Each number is 128 + 32 x the weight over its row's rms, rounded and kept within 0 to 255. Layers, rows and columns count from 0. Numbers have three digits each. The size before them is the row's rms in percent of the matrix's.

# up: layer 5 MLP up, 1024x512, rms 0.0441, rows 916-1023, columns 224-255
# down: layer 5 MLP down (transposed), 1024x512, rms 0.0406, rows 916-1023, columns 224-255
# gate: layer 5 MLP gate, 1024x512, rms 0.0445, rows 917-1023, columns 224-255
up916 097:199134104120136140129097161127103159117102116144172122166160102209136108139179101144109149101078
down916 098:068166159185119142152132110161075074087115108142126117146059126141096129140151139149115146193132
gate917 100:037132115147156066156095141149098119116068131113085065186164166167091177107153126130122113169108
up917 102:119145116153101090090114120137129148143199160104131092184114095161132107089123166080151090141119
down917 104:121128126142080118137156185125107146134142153154189151117183097142100172081152096130167132162149
gate918 102:130068134147077099151128147120145106086122147129131159197141158120122045089141140113116169125100
up918 106:112120117163088151141138109117152112141070135090143166139126123132170103114100139180091157143114
down918 092:147175130043135114099122113131125115153127166148128115095144158150106149136116142178133120156140
gate919 104:200136131101142122149130134135151224144194155165095118112129145147139130154084115130138107177079
up919 104:143147080112137140107129093180130117171111135101136103139142145159085127115141107146089166146071
down919 105:081130125153125152118218134151107097173078138136125156166135092124117157161120169131092138109144
gate920 090:156106178134139084109182119131156098077120108137220133088113118112046167105098154113088075123069
up920 088:108177219126129137183141119157123105131093091099121077206114131088167149095132127126134176181143
down920 097:111126181133124100116154143161108151135104067103165140139113145052152136101093146112152147123161
gate921 097:104126112125137104118110160173115031044142124124083165150191194101129105130092119122077092131090
up921 097:140120103120122159130120153118150174172134086157136172095133138135104127160130150218159121125032
down921 097:184089109175125165107107137093141112090154074086131130098133106117110141115209148187104142112103
gate922 113:127040116165097124055116166148150093140133123105141111122140114129139089118157062125176065170103
up922 103:115179082060108163085137087118131120149105098121091136204157133117112185149111105162064119133168
down922 102:130142156115141151091132130136107110141113127149185127183089175152125152142118134165117179085072
gate923 097:122137135102084127159127091115100089114133124092123139135100154155170103141107125149134165176141
up923 098:102132138070159173141083115091160172117113167185117136146100105154186125117148174127088194178127
down923 102:093106097128099154140123148057146130123094098144117137106128069178105185124140164078166104095131
gate924 093:103195194061150148134206152190139092159175088110203109127086124132114111108133109111153110190145
up924 096:150183111087127159172132060119101113148133102090068138102158094111113099137167086152138128086095
down924 100:169091116148110113124124175163113136116119119171111158145097175120109163108122105099108132135115
gate925 106:118149145110141110189124157168156180126102150146148143084151071157162113096152083136107121184155
up925 101:114110134135111105151137109121179142130188113171158064138133165149179142107135145124121120093087
down925 102:170104132095133133161116098147081126195126123174151152160130078178120177076145083159094143139118
gate926 100:119110083118125080141139099152177136166172099123149115136125167112162152110160067179198168164086
up926 099:143131153095136108126090091074158165116163171126069136188120132145137134083142126140140111154120
down926 100:120156155105113170119123131104136158073090141107158110124180138123143101100123153158112112109204
gate927 100:151071114106119111115141114142132128148176147110160150142156124098118060121113101138107092155161
up927 107:084169104172141120131091119098140145113102121142109172132097128129080114177141090100061149118129
down927 090:107103140097135140194126114130133125140102125114142152180088085114109112079167140141107153140134
gate928 109:096067102124093125076083093151153105111088161130186141153147129126127190138116214132133094109104
up928 105:140161166117195104101106103103129063123145148144098140101151124190120189175126127093078095179140
down928 105:128165115122073087122098120102168113141142146175144128182176112141118111056089136128078124102123
gate929 107:136104057070193082117113119093155113128157049178083122158169126153114108150184076139125141099169
up929 102:134162127187172105152136105115137109133146066149051125163089109119141086148201103115075143120131
down929 103:134126160151103170112142121120069148124091108087101162146119115149178102133109111171105101131134
gate930 106:115095138085129128180117124145145165138095064129135103139133154155156122147115115169124120151123
up930 104:116180105132102132141133156177103119095124112141130144134172125090141156125141152118094158109095
down930 106:124163121117160116132092089163146141169118158128127149126131123092117102192150159129127114156113
gate931 102:139152116125200133144131113159117143120145098080090144154141122112188090131114111139110123165178
up931 101:108181116091130102120125082130103132129162189189095049126137135115166156110177106144136128084168
down931 101:199097110181090144143169128118113091096150087085139053091088153148046195109131156152079146188153
gate932 100:138133114193091133118097145118156146213111098079177143069098108140172172073140176114134184106073
up932 101:083084120087138085108131151138116165095117108163201147112122144172088121089194095098155121124091
down932 095:148122163142124122135107116159093098171126148123125139134150106119149088156153058163094113092137
gate933 106:054121094135090107145132109061152163157200104119186120129128095098150130154173152161163118140130
up933 100:195137177142028074098072130103128125210136157139138125126141099165124166120108100182117150208186
down933 101:060091181075142076074139052067152152150113116133143094093094098142127113119141134125116143143155
gate934 095:144113135160132133168137105114130142079137154110087136098156092065179119142127140105158105192093
up934 097:179168159164109141120125129132158127131123125138125162177066109109181145100124142104156145078113
down934 098:138163120188105157140173114208122124106094087174150096087119174131064081186112148103129139174137
gate935 102:087099126189114147107139142192124036129122132113128166167130169110197141089123081083100162117153
up935 103:079138144190158106144154133128137157103180127092093153132093162150146138133111134127107163157093
down935 101:113128182104142151128073145120173158107105136136108144132129112234164108192124103154167126115148
gate936 100:100159134122140123099162089074117099139077122138113116138123111119148208139058136169137140156165
up936 104:098156100120147120178130156072067138171104145141067142115123157074156111149118155103159110168092
down936 106:080133093185075160188099140189134183117114136101132101129152151142123095158115121135064191154159
gate937 089:147147173199089075116216138106191132036171095114123151138130140124119165041159119151154155112158
up937 095:119119218166083095091111117114133156125120168171097125132148073137116046097152149113114067107134
down937 094:109110167104030114102055182158126147127151144155124161048112152127123045138091136160130122067148
gate938 100:168166137114114156123123127071116138111174118155124138155100171109135115124156112171122157082122
up938 101:132115130161138101090083119183163183085147173168173134151157103181117155131177148164136060125134
down938 102:155095098131108112134090105171100059149112184130161111162131165128120084157141152161194120123127
gate939 101:144146109128184106143137138174095112094110130117164104083130059182161074116072145130109142160113
up939 102:089153127147143164111098123089098145175145093180141137147146130144162118149175175161115165080151
down939 106:111092103145091142096131126098103171122169131137154144146165141122130092186167159118132104103103
gate940 086:136133143115120093096147137153111086096125092098102132150132182188128126095124130122120198148156
up940 090:079127137144071123126146129100118094139149122174167170118123159148145132136142126141139178134148
down940 099:103118080150102119150086110141094126163187139130093121127132176119087076097123176091145109069115
gate941 083:131110122140127129158145153110199112079160123101070082148101177114126065103075127107113179135078
up941 088:125167145098059132128071096065066095172156124100148188113113112116149131129167123167066090109178
down941 088:125092083111161176102121176166131130142085147182102092078116159109086154195139166070127116106136
gate942 102:109085050122100126175123160124160073099180145101124204136145153117114168126122108132115172132079
up942 102:105145102155127145118145101065135112115126117101174123150194180148148068142163073154070130167075
down942 105:089072129121092141092087132206135127097124098082122174166155079086165153198149122114169122122144
gate943 089:143177145147110178196117131118098126157135101108144116133140108150110112120193174151102118103171
up943 094:088139154218114112091123155072093102138124164130084150116111215125147163132112102133194110122081
down943 082:133148114122100136071138137169032139125113110127114100107159082139166094166171155137096127124134
gate944 112:109118157134187122169125140055097231166172197117039128092117109100114149108110091180134124186117
up944 111:133048127130174122160125113123119119093089107138181165126071157151133115147132174141127083158124
down944 109:176155110172148158124090078105092103121125177109141140166128108089132118118141103125139146118135
gate945 108:109207151119144110083135145130169127116109125158148140148153186110190142102165152120101068115130
up945 103:154181166101142124086118152116092131065144088119124155125099162121099111120121124149090134137107
down945 106:089165076055113119092091098127172130131111127101145055139100129114093152151110099153088127112114
gate946 108:129108132087134097125099142163148119147146152103111087163078082162136141105097121129083133203145
up946 106:112213118144255109163093092139167095095149130099089177105118171121110119128171138118142143161114
down946 104:160201147117172146156034157163106103058196149172119154117206169095145175120137093177101093124147
gate947 108:140183080093136107127141116139137114151195089089138090096113084171137136106136126142110141138159
up947 105:110125168105139149164128127171142140120137112091094120127113159166195131180091122118135117101153
down947 105:156055111060139177112140137110157092125131174134103112139087131148108117147102094112132140107174
gate948 101:159116099122178121161145161119158081122193152100111153133141133126153167204147144110185105157114
up948 099:127164121175139106087135153134134170145108155090139164084129104115137107138128096125093193109129
down948 099:141137168044119120136152177116207133131152148164120114089117148142124135082184116140144124092120
gate949 100:145150133104128092163100104076138043114123128081103151125083115111204116120112127137177189156121
up949 105:140111154127151122129059118164128116093153149108057079162090162085208179136149119158131085129117
down949 106:083100154141113120137143048162097146127092156127080136109138163178119144103144112142076133111154
gate950 077:094188108085199124115103151142094129105101169138123117188183173115106129141124096130113135251137
up950 089:159199122191112111130081112117142163189227100186112100116120081135085141098149145158155111086149
down950 083:129181142093144133107123137125095145146172128079170132138110121169150107058113094151162128169168
gate951 086:033074103102206144082176106117199137107168110118174137071127127115053137118092056120137121208118
up951 095:109175117124146153079138122155077100146192131119171161143149167097149102073114163133142086051149
down951 098:165145158103084156129081112160085140095125124186117159087162091105102073151110135168101112106139
gate952 105:096099159125091128136092080099177112085102117100140118144152120090128000158139142096102141151106
up952 101:164124135091137111113126118118165116180150138106106170133118154168077192115167168157151153099131
down952 101:126131131134118165157114098133051152118156085123142127138119102209113126099112082163119114120129
gate953 104:077137105121067124150104149156135104118163109131135114131126090083171119121154126081099094145100
up953 102:119129121106117154070050105107137074139105084140119165117160141125190163143171151134107109103160
down953 104:103136153099105125077106122125212176115165075094153117160153112126117114141104122160157111155127
gate954 102:118099154153125096120127104150156113117174113105141137158108118107163133077127098203178133170145
up954 099:109143109149120126164094116092165122166133139139102156091134075139110137098110087157116147178121
down954 099:149181086103112121107077108143157148075115083125156165105128145161080128137170192099125140101155
gate955 094:096130085080138128145100185127092069122167064179163188139114140103111104161179128069138085130151
up955 092:096184090120148155101125095155112172112103149147116118130086162160156114133125103167112198072150
down955 092:107131179167127142154123110143118180165138162140116136104143145109175115090152110161075115138129
gate956 095:056150112206111175118134103095117141084128138115144075082130158117127116132193146133153123122117
up956 096:102099154133120132158117087106112174123141132094123124140194137086094128051081196097117119108157
down956 097:173158131128132116185129112131148123137105053138155147146107115127136118169113151104157087080111
gate957 099:189154168118109090233124182114145072174149149084107110099098135133092102111080176120147126099140
up957 099:167128197104104132141154082118096199122156116111159165137148101154108139121129085165211109120096
down957 102:095109148157093138081085137133136106104114149110105108132094147088175196132142165184166104065102
gate958 105:121100119144141129181135129150119144156178118104109099111131142064134100155136142104132170182104
up958 100:085112090142130126161088103184108167131144093130136074099166137132137103167139118131086137144136
down958 100:141138080181189092143121156150082122170195113065071115122184087080118175175119142142111142132090
gate959 104:112123125133155129079087157201151170114114132097121106128067144182154132139098110178144130128112
up959 098:070141142182153106112122123114109109115161127122179140132156121155143108077189122149136100198145
down959 097:136128149125195135142104141110123154115117112134121146189138161145167119158134108156147099110114
gate960 098:077141108152134113104091148141135119186141078077116120145139146091087186094099156157143192135110
up960 096:131134101124181111162044110152167148149079105108085098188173105119153108113124115095111133171162
down960 098:115130083156153093047129149126024140121153088080127121061144133123131127194111137130110147170134
gate961 083:172132131105127075145119153129111122104147089124122092130134113146154180073133136146132134090123
up961 097:142063114142178098149085133128157112158119131135107167057133105090120127192087118111123182147140
down961 093:099121122122128121135148127128172132174099128165129134180122120146109109096139146190123150154149
gate962 092:166123111145092105168170128088121105137131076126176059111146115133074148101140117139116170117055
up962 098:176119113073110141116136106129126144041077167123119164122161108128183105122166103152120102159105
down962 101:117131171076171125137167179137138130147105165073151165094171090153179119098143095086103185138099
gate963 082:119135155117130066112150150146082124128163181130081141113154105117192176125082106116133140094124
up963 087:122104102171123134105162076098125124125112108142125177071107126107140121167100192155145098140086
down963 086:133169114198103156144155162129152158116120122104159084156147109125145198053086072139090144195138
gate964 086:148166147114160093131123077082104086163164155084072105181141166123104183136184124142115110176104
up964 095:177117162119110091166084145115113069160095115103143147143167078151087114159108133058131129125082
down964 096:140109122076204109116153100085071099142135086159147118160160127155127095134149146067123119120107
gate965 100:155100083105130057103063101136141078172137132099135146098182116255105097131132087109137095106170
up965 097:068093079155180161096096094074061102087181191060066082125131092147042158144100078135177141138210
down965 101:135191102206118081097220132112064130152114129084197074171178110128130112078109078106190133098086
gate966 091:092122091161185123178064105108161174146143192104092139168112135140122168074116156103131181234151
up966 091:127079184109117153121095155125061188149130162093134149050154072124116130152092126134116083111097
down966 095:147112160099132161145114160120078127127135101069130118156139142102102163114140177158101189142153
gate967 103:129072112150090120150131138094151133139121082095141117092132120140133115157097130149149099147146
up967 102:177170133121057085138107082207149135151120129144089093118125063141179110203183163148141065160120
down967 105:123131133162103129093091113113169067174190116118144097126134137092152169100052071111170095131139
gate968 087:112137118133152124097130183179086166143130114133136131163142173151111131083058095152132140094107
up968 097:169152132113127174112072111174148172121174077167191158099079091120176125106170084123085078144160
down968 098:100150074095139150108104130157093165114125088114156188121126139132162119137175132110105188151100
gate969 086:103041148128141103114059131173125134122160111084110126190134143118158117138104129073129103173136
up969 096:129138106078148109141132124154135142111104122122103126156122125106084145178143177108160116181114
down969 098:119137157130140094126070180117192187103140078084125112110153181127074078117132134133116141104178
gate970 091:157077128108102121090140095168120118150181087182142133145106067106101127131096147044112127154131
up970 100:127079117085140100162119110090086165146051082095150131139078126164072191162132087173167075153168
down970 102:132174138144169157124064128128155131182144126131158137162157136130150166081095074074108135155109
gate971 110:168046117111096158211161162178122127120090171078167127121110111132149086097099101121133166174057
up971 104:155159118130095132102118161126133108155130110085114058151126119125127103193114130085128146153115
down971 103:084149138165094191125103137093085144087085129136056150125093168073093153080144080136120121103174
gate972 108:154115117090130105177134118142094165116202123165131078102121085097123103092170167164132096108118
up972 104:107120099157153123155124149153105147119163138121085153144132093133094165162166129085147120136135
down972 104:130140133143165145146129138150127145143134076120119168124160099204145124144121160125126105124162
gate973 111:169142107161117100134135136091112130097095139074107186116217102134138152160151163173120121091099
up973 107:093122170157119100111131149138138167096103122066166113065117125170134138130107064137135075160136
down973 106:159118123153108168145089085091123088196108126116085157104127084110139175089147047140176079107132
gate974 113:087184176128124118101130175158134141143082117094081197172126180128109105151097129131126134160125
up974 107:121116077075086129193067153120097088157063106104121105162170176168141091130114169086139122099151
down974 107:122124141145105130166119175115121125091078119100124106150118127110131159119075181178125080182216
gate975 086:063129174093164088128080139102166126149150112096092152201190072156159178137178147158155183190125
up975 099:092149122122084130149080173107126161106140171103173147136094046119124120119136122140143136103113
down975 099:132124097154111106078131144088136145145110047166071084096130106084101152090162142156116116125089
gate976 122:109164158132129116117104108147160136105164165116145108160155138192115104127114113156119061146150
up976 108:114183093097150149133152102124158144128148141138131083087166136160107106140117119100123145142152
down976 100:166120112108145136155095147136115117170124080099092174163090100119132162136117150093114154095123
gate977 095:127111149086155097119119121078136182087133119089115140127084089148191131134122148133117205122137
up977 101:108156129147190127125127155204144114131090169160204176110122084098131149147141105124132059167135
down977 100:117131184095136229082112129128109127162109093159136136147185148094122157159126153159118106124098
gate978 112:170179096078143120104070142138111123115126114121129144105069171105073134134094134055129093132161
up978 104:152121171129171116128123146171101162103094117185131118144106162112110088130142131142116085157140
down978 105:135160080103150116114070136151140113109162131147116158165123123107144119111171131112117088127128
gate979 098:083077197148160162101121132141121096167188111098145096121098118127100155117098105143127086137143
up979 097:122130130158165109149118132122140149120152171119127109128127150154096160089118096136140137123118
down979 098:103130162096137169155132095131140155141111138168176129162066121206158152170125134144115145100113
gate980 112:139125127107094140149149079060130128131129082088149173123111118151137122124116184112105060142137
up980 108:159096179120086131108132201066133150088154106109091154155183102101144117174114072153085163063080
down980 108:187077094167138160090121148151153094178167159125105123070122091155152133127156112150155142099182
gate981 104:083152125146146087149074081153143108100127099142120121133134130104136132123188115105124107089155
up981 099:123138121123116133138195090099097146131157136050162105182144090100133161086142127096132119150115
down981 098:125151154098136143111167143138112147172154138148176146119140119107130154072094185152133147130145
gate982 106:139140117111148099131126153141126117123132156105164186171194084169105159128092131093173138156093
up982 105:140117075110153152095220101074176145072107076157122147156156161139115082160175093089084133073100
down982 107:203140131138128088142117185131063150179130153109132126123109089126081087070110087148166179143110
gate983 108:161136123106184119154127144107103123168160127136151108118145139129104130148127113148128116088138
up983 103:079131128111104119041115137111174089117098128131196121142150156092136162103136149109154135061127
down983 104:134120157134107143088105164067139119088123053138162145143175127127139147097137076074167102109103
gate984 099:136139121079178106139156101171124111131121100196121128144119161045126116096184141135139149137093
up984 101:149133128139134132107169079115108104194110119142223158133200123096059140098149103144188129108124
down984 102:143111155128150136129178132139178133105104142220082147160095141138104154109154147134113084126144
gate985 092:096137123103149111162117132095128152157127101132070156116179099113042091151081158155086186078085
up985 101:155103140072144169164172130161117086119118125140117133157143155168111125175134143089137119142130
down985 101:134110123164133106135068085114120132121089104155154104133140110106119124197135145111108157123099
gate986 100:136115119116108116166138138101120118117151092087166060093143099107162165063146132172157124161151
up986 102:113104105148082091125172103105154089153132181152145159125093189138138174096152115087138058111065
down986 099:134074131112072116119121134171097179116143106124100125082174155103151177148117095081134107122137
gate987 070:075123096122095112116082124092108120167168118161133059142151093124129133102161158145116118111104
up987 089:103073183160134082121092105176149142123086123115105173065141127140141111124139149104108156109107
down987 086:117141147162093140125166115159060102149146130139152149153123128131123199100092149101105113241144
gate988 101:127132154134141131104093154091144090118144112124174163166117138213118136173127124123086150123164
up988 104:078115136157106137151125084115113166051134117140164183138150152118156146073126127190180149156138
down988 105:115136155146172161201130087106127200066124146156122101103143132131123079162141128104090051143151
gate989 107:141178115108164118182132160129117143146080088164105117128168132163137182093124070092158171109094
up989 105:053065094079136116153085132158146145165106119111211153107113164127085146120168176102174116129115
down989 107:131107126084046115180153097157112136136099173157169142140139163136109141134085097101130185126139
gate990 094:145098185102162126072109131115160155117141108136084170112116135168164113120144153147083093128130
up990 098:141109152113106150178120130185119110118130162065139112071146104112093086117106099156097120138119
down990 103:205132145149099136129119103160176139146123091153103098143169153100155118114157105114140125176140
gate991 094:115104169123167079119142140066089122144160115140128102115139187100112111184154134127160088218139
up991 097:083185192119105101171147174102178164112144101194067104174138135115080151150165166130113150133110
down991 102:130090032177141153121146129151060160088100064139118050086153132185073212121131101110108091180149
gate992 077:171161155130095092147146136094104097102070159099111163110099103151151158119171120145076128124169
up992 090:100155140083119112157140124119146091177100110108131114120152072149128123084180151161109110091132
down992 089:130142100158101102118156156098125129090162130108127135143121150167113160072169130106148204096126
gate993 097:112124124159146091098164102121163134154102095133108100186097150106179185085174162110121065173116
up993 100:161153119134163153123149125157175132126115112141107098099127154074190161151136076143134137183159
down993 100:114131053165100117128103093156107088148083117126209112137173067125148127084167131125136061129111
gate994 099:106113135109089162096114153157088155126155105119128145126158148140126122137184169147115142120122
up994 100:130104138112102119134140137106115156127174087095148068115158094162108116110138114187199033109149
down994 103:142163159114111119043106134142151136078104170068080103136162145163066090107112110140143077133183
gate995 096:130145139181126002104104138151248097126075146086112082152141181122124156110159115069191122103039
up995 087:072102151102170121133148111121113140078195125136087143121161121124131121143117132119087123123171
down995 096:100097148120145012104155129174175077149109161115145157129139143130102087147156064092142135147118
gate996 101:070152058101116112153073148102159160115143068166124156143119199159153077148135139136120103151092
up996 102:139127129098140088117108168040126158179155083127076139100098152112121151120108134113152132144183
down996 103:126152116114188034158148121133141190100156151145143137120112091131126175158160133115070076167089
gate997 097:175096125087108060084165144132150156084190002138140068091169108076114067183121125219213057164123
up997 104:057164115093175149128134125060078132129133142155105114173115112170117079152102157168107123118117
down997 105:107102109149131164169125096093130097116172147169110137090115083142132116151141152115143135136075
gate998 164:112089140105154117157123132141196123097100085120129107102106085169145092152071077127168159140083
up998 101:104092122169101067172129126099183104097093154092097124117108166181154144143079088138155136163116
down998 099:097144095125137091104121124111115161164125138131159120126139135074129102064162149136108069111139
gate999 109:118107143164137124160141128160129092102152139079133094149160069094139043111143093152147101140128
up999 110:160128093165103104136119097116128095130119134133133119074113167177149185091144146157127100141102
down999 104:171186147127091156234094146150088154191082060107075181104156164121164121107107122204061216133087
gate1000 079:117160172109153163110179094128140076133140163135160132179173175113136178127113097154143145063086
up1000 098:149039128131174125155124173120096192185101094099132139136052117098164137043059174109156164094135
down1000 099:164122125124136106138185156133074132111106101060160112119169146111132172101166121159138122109133
gate1001 100:117111111087120109158138111187104110094135125177144158101108136146149167166108186132103135136129
up1001 099:110098162158110140101116150153093154116113152102056129177107104128104165179081122160123155112078
down1001 097:162135158109189108169137145118156137124092114099130146168135146113141056141144146181107120135144
gate1002 117:092084132092130122149121126090138142217135123125151144083175168095061111116131088077162055136087
up1002 115:141096144128140137167089125120149108158123099091190128121127200157149131124129180168166145122106
down1002 113:153130183055138139061130131138140086132139163158105090131128117113076114122100081137163177130127
gate1003 116:124145132093093144130148093138120200142176124085137144103114110049084137122081121144133134174118
up1003 108:204189073123146153169135140134108145118106136074085134180103111151156115176111100179072173105225
down1003 108:099122161131130093126106123144113178066110168143110180167130133088149133128112053154113167121190
gate1004 113:174173131130140142136126155156172115109104110116141104162126162136135121102130132154122217172159
up1004 109:160148123174135160155147121181113162087151144131107162160090146126136140203124157152138092163162
down1004 109:158157102172125113143153130170132129134116128166091129144182128174110143164159140110163226067103
gate1005 109:157126141149166109158123101098148078166106142135084164151097192143124149136127108162109125190069
up1005 096:162173149086071150141109156154105110029138131133120115150103144137111116141126215114188114101101
down1005 098:131144134103111156119155143076169152152127129105127111129088081089150180109128087165138182128143
gate1006 095:141146121112131146099167183145122197105165193149126108137139088111087109120125134117090063082079
up1006 099:089132086110144136143138127105150117173127066110109113159089116066094122094085133175114123155117
down1006 101:155146121154124145109159177103146143133170104113117095089119159156127136124154085090090119098165
gate1007 102:107147167146142119150133177173132086104135152116124114114113203100156126116062151195107086103172
up1007 101:143144132118113148102130093069145058116141119176130141113121102112129063171125156075081123140130
down1007 103:081117096126127096089141156196130085082144167163100122154145163104048123128056131109112158106133
gate1008 082:118189073087092143044160151103064115107156128071066108118177145107099173142082171167134130114070
up1008 092:142110122121160131141091142112128159187181106124133097153104085137175107169083092135112047173107
down1008 094:145104124176116132128129199094060098142178110092145141122113171119195116125057183176113090181103
gate1009 102:138128082114182129101112134159132205089198146092152125098151102127125097124148131129083170151169
up1009 102:148090163122109153146138114186118182140139139147118148135113165057160159119130148138133139111144
down1009 102:122071092131149178161115106189087147129102145094155072168146186123181146104135156131080111162081
gate1010 113:126090212101118121144151151115146136162134073114129145082089060093117102132077188106146123091164
up1010 108:111084093136121134091144114117142137186172158114177114143117134119059097146121145115129139104093
down1010 108:096127096138195125118104140152162123207109161137139077134139171178166102099179180144129129121098
gate1011 094:150109112174176099135096160107144152116112153067207149170115138111181132109083134139143140112154
up1011 099:119181090137202162114166108067146184094159154121090112176161134150155126099135073196114139155109
down1011 100:159062037090107095141124108185138193165147155091099157171096145147131126133122099064143135073214
gate1012 081:149149149126118070102150164159121137124097136073127110135133099121088137171080097127110132151139
up1012 083:097067152119157148125137115174160098121096152120157108145132163132132128057101178086172141162066
down1012 093:115061125143136142103125167140177130146160158116189105165134166124134115107150124086125115140107
gate1013 096:152083138154148127115137101110147107117192065128167100153169185091073100110116202160046158066132
up1013 097:157114076092055096082149109117129115094137092108122124103084185147106104127154127129159069128143
down1013 098:137139157100114114089124141129230092147198103107104093042119143129096083121150104159158139125112
gate1014 113:031168194143127119142189108076115204101108074094123160139145158109089174189112077141107134121148
up1014 104:077129166098146148131113120119092145164135111117081162127138168070207097161045151127173145104130
down1014 105:068169147146137200141112150177205121086140145134113110095088167156110077144141166068143077130118
gate1015 093:138179177119130121132122139131118144108140129136128097163130151146166089139109149180160037152122
up1015 099:127161158127148116124139151188119160096108117135127126152078074075140132106100140154127125156106
down1015 101:098108170163128157115140099126193142081136096139122087150145121148171125160196121158106144152100
gate1016 107:141099116193155107114188128143163096139151094198146149115122106123064111181123164115126072121078
up1016 106:152122123108111125150136092172138183109159113123133196117119122127120144117143117119103136091091
down1016 106:139123124143123125104054071154065117117128176183141140173145065140130176119106141178089162139121
gate1017 085:147148137169156119186151152165151184157132172169142105133086150137082068067103117145134107131133
up1017 087:053133165147103176082171051125146132139144080121111111128067185105217110156089081124157109166091
down1017 087:105126184132163159095049167091186122108087100152132116076162139098139135170143141147117124133122
gate1018 100:064113109189083117040111092121115134100134201141143148182155097089083166108106131176185131118127
up1018 100:102153141163103097095088150160089151171143147134151182115163148102110093128075152204138098093091
down1018 102:125141143163128128156132119090106161074155124187111109132086150104179161140120111127074158118144
gate1019 098:127088128148168115157152170146152134145151121022138158033100119124122153138051158133169111115181
up1019 101:093111141145141118130141170138106133117185078169127118053139142108070140116079174138151113075080
down1019 100:184123133120093143125079121085107061164121139186091114142138125162137135107079147170129164134135
gate1020 101:127076169138105148095085130176124149112092128122221138130148129188168155129151076105152072120202
up1020 104:072087169158136115127134096100143090085150164151144118129185161102163128177055019108122115096115
down1020 105:130123196109185129137097167123177070120188073121151088143128050145172090109121129106077102113129
gate1021 094:127154164111110105191149084107179081134151140140085082107147094106106131101193139123112114150104
up1021 094:144100093173091116114128179154141132116103140122176113120163123144049134103087103105162107184072
down1021 100:196105096168079163109182137173103156137081104156111056093147081157111185093162140075070128160125
gate1022 112:136104094164137036168106136127225147108100119089124098094140146184087129182130128166151129172112
up1022 102:189158140124144144149132155120143089038177069133158104092133162141120099133197162135172095185114
down1022 103:145116122165154119086095203130170144173108208133099162139128148117128115152119128104110099164141
gate1023 084:137136067120147089134112093144114171076116155128150080111088152157133127220119091143062146198176
up1023 094:114130122130146212126138094123088175135080140137131133155159120158110082087129122124126130099146
down1023 090:215131207190136165177102155188117125089100090125104101145122118202177093114082117107135143150079